Weights of a small GPT-style language model, trained from scratch on English Wikipedia.
Size: MLP 512 squared ReLU, vocabulary 2362, 2.86M parameters.
Each number is 500 + 25 x the weight over its row's rms, rounded and kept within 0 to 999. Layers, rows and columns count from 0. Numbers have three digits each. The size before them is the row's rms in percent of the matrix's.

# up: layer 6 MLP up, 512x128, rms 0.236, rows 160-179, columns 0-63
# down: layer 6 MLP down (transposed), 512x128, rms 0.226, rows 160-179, columns 0-63
up160 100:489452486499503508541491513490499488502528491488503478512465506494489490495528513487476440520506500491538483496449500505525505499493499501497485496522514484534492516511508543471483557519476480
down160 096:512513497505469470468535490529502526501509519543515527484511448556511509535487475496522507483494511564445503495489530484476545512480519439472491546512475548498506548522473497464484499545485495
up161 095:539509496508495490524451481503485506500523470499492525493474539471528497528523443504494478535509489533496469550548528509495468506497512476482461519487487527498486496456486531523469520500528466
down161 108:530528511509498481465495469514505519506464463482509519510530497491571486547496491496492506494496457552477514518468502496523463479519513468478515500496526457446519489458509523540494490452554472
up162 109:469487507510479446495564488485544514502547468511491514440490546520517485521536500494506470515527519527488480473524496464510506499536538492507514512480502499514537505535508488514532489499486462
down162 119:496527503531481483492508536471492498491441489467497467471517496495523498480520476502494490517488454506527534520474524479518547507496534456519511499548526540489514503522481495508522465457489505
up163 113:477551496511465502501499494445496486536488517494551470530500507498521490557472498506472535488503489527496528518487493492476574499515482525515506533460490516529496471498540492495471482554483496
down163 115:520450505507452503546545499461500540518519459478527490515470520486491519503491569516518535524453457477481495521515536512508490506497520538512441460512522489523480518457533560488478500546504533
up164 087:536503438521515460499495504490505482544508488490495495485510509494487511517494490487507473514504542465508501525459469512552470482478537521485507507506511497493531513486520471513533493498513486
down164 080:489489524497499507495525493485534513506564520516481500541487506541498555543505499478516483504489522478495496540501463540508542510459506492466491528455504480507507515517516515469479485510518498
up165 108:551523470505453510435552524528523495496532494476528477485563506492533510512498482501490470504514466525500507469498471470485516507523485522533501491484439476526467521485494530498476489480504530
down165 099:515493505475497495522507452497496528524516537529471480493500457506504500525536469470446466480507532477513501488527470485510469518522498471502477474504470496532503487496494522460489513496479505
up166 105:502500491549546492471479540503494523493513483497496528493520540481484505511484505505525494494477528524517517501478479556467512513523497453539504455519495509500515505493499512488471452549469499
down166 103:522533511494503473530474521502515517515451475471500469534489513503501537526453497508483510495517503484505497493514499530513463470467510523515455477496507518508556486473503530517485459528445512
up167 090:475456528512484509516495502521501497506501500539482487501460520529453518505525510534470495511520494541530472515540481478507493561484491516471549469495521486497512466471494483483490508530504523
down167 096:532541473532492484497485497550520513506493490513514504495506506462546550433484452509485512507480503504491559480509540511473454484513490455491478526514489507513478478520511541542503472520481488
up168 090:528433499483440513481460501506531483501470504484479523567505492511518512478496512518501508475504533493502485496509546535531506521461497512485510490494500524522498515510478519506480519456513480
down168 095:497497506524532512471502517447489516501520544536476496488491521491511515503496518480530504487511538470510515530512470484474549524501496474559484496509484500472473512486475516444554483465504470
up169 083:503507496489502529498514441517521511485530517470472526501454510528459480491508468498481504547502462446522519518520504479473514519470524490487493510461505479518529483467476487536475476506526536
down169 097:489521510502533516443489495518521517456453485518463506474506524544512535513499453488515475523494487515513487510518516500540518499478490472484473524489526499530533478495482534494495517492491477
up170 093:483516493492478487492489546487538530498511465497509492462486523495499514484458518500503488508518489496526487521495504547505493518545483494481480510503514503517479517534506511492511567497501532
down170 091:527506488510529451482513513516485512485528493495480484552456511491483498520526501535481529532517481542447486501493516492515478479457490497487517483537449506487531486480515508460548522516516496
up171 084:487521486518507522493477542516556479517476504500465535464492502493503484519537482469460519528535514516467525508491545536521521503501472474457498501493503546499526520452531488498509504546496510
down171 088:507470537498496489488533507491526481473516514517494532533513477518533467515472492520483521507500493500478492472528470519467453500490508490489503508506497505502468492507501509528488467473527523
up172 099:500496491482466496450527545459485520518494511489479520521448502508482499484472571504529457508532509514538503481535470500493493472468491466506480509482481505533445517509493493469449511494505509
down172 104:527536479508488550472478477520495523489470553493476488500494534489487539530514525515503498509496539517469480452469485527483511497506444512504518432483499485504475530531513461493530519502496507
up173 096:483483530495502493510494520486492518526496515455471490477513518507524451526462525497514469527502522533499485517460528517493529533493519515501502544526543472510465448515513482451480441486531461
down173 095:494495544493507519495487501491475496481526483538513547492498455443524518478474498471468473510519514467496522476463498542543540472512543507491465451486513474522502440500490512513540477521452469
up174 106:529505497509504476498491498484494522503491555482490486478524495507500477520463532503479448544494513513514528511456494535478486482535464483503488520473541512518480496528525508482504500531494520
down174 096:458479499473462517505466478436540505543515527521468524491476537508475504509480481464455526502567535495502492497527529484515507461512503499529489491495530499485504524514477489438518519515473462
up175 105:527477419523483521510487485503525533514509493520538545517484492523474492477507489481493539483493497482531509474485505501489490490469511460437475522499500524498531443520489503462448453496502473
down175 094:516518563535450502465482489465474493514471507468504444525499513510501465504519465503522494554500485483538502531496535462498489501522536503518525528507479493542501471495491548499477511535506498
up176 103:498513486481547527481505507509480493499484533503528566506452525512504496486541510504467494535464482518532493538504509493503506462539502506533488477462490460550487519511520551480507555461530488
down176 095:488480495515522526520490460496484524476540499521464518505533519444494523468515520489483489505525556484528489467476449514513523499526551494416473520525492481501521514524458531477476531519477521
up177 105:496496468503507526500506580518493497477485516461458515488456483517478509519561515473538493500528497508464485478517508497492530476522455507494493484485498471497452512501498450534503465496515544
down177 104:487527502524534517490531488476491489466502464539512549495497467493482479453495477446552506469490497502461512485496516501519496470472507521508510504518506513521540534505495489454497508486510447
up178 114:476503478538479470462527521488490506449513486506504471496522498482509491483532532475472439505496515525491508503495457471506461503503474531482486470475496514493468544490463512497466500471494525
down178 097:494470506493475487528496526472544469510507531503486467464512512497489518480524519479504490512516505497499478496527462491464557482457503496494504537490501525486496541517485483504513481498537512
up179 094:509524521488496468504510452458511560523472533500448487480541546485461508491504496476465506506504526520490533488478499491519498544501483528502493483482472501509499497492457483499510487524510488
down179 095:503471490561511541470524496501491524497512472503488492452484570483489545529500495469504507475516549485523504480469469488532559502533474465457519485503487508500512529507567505478510493492528523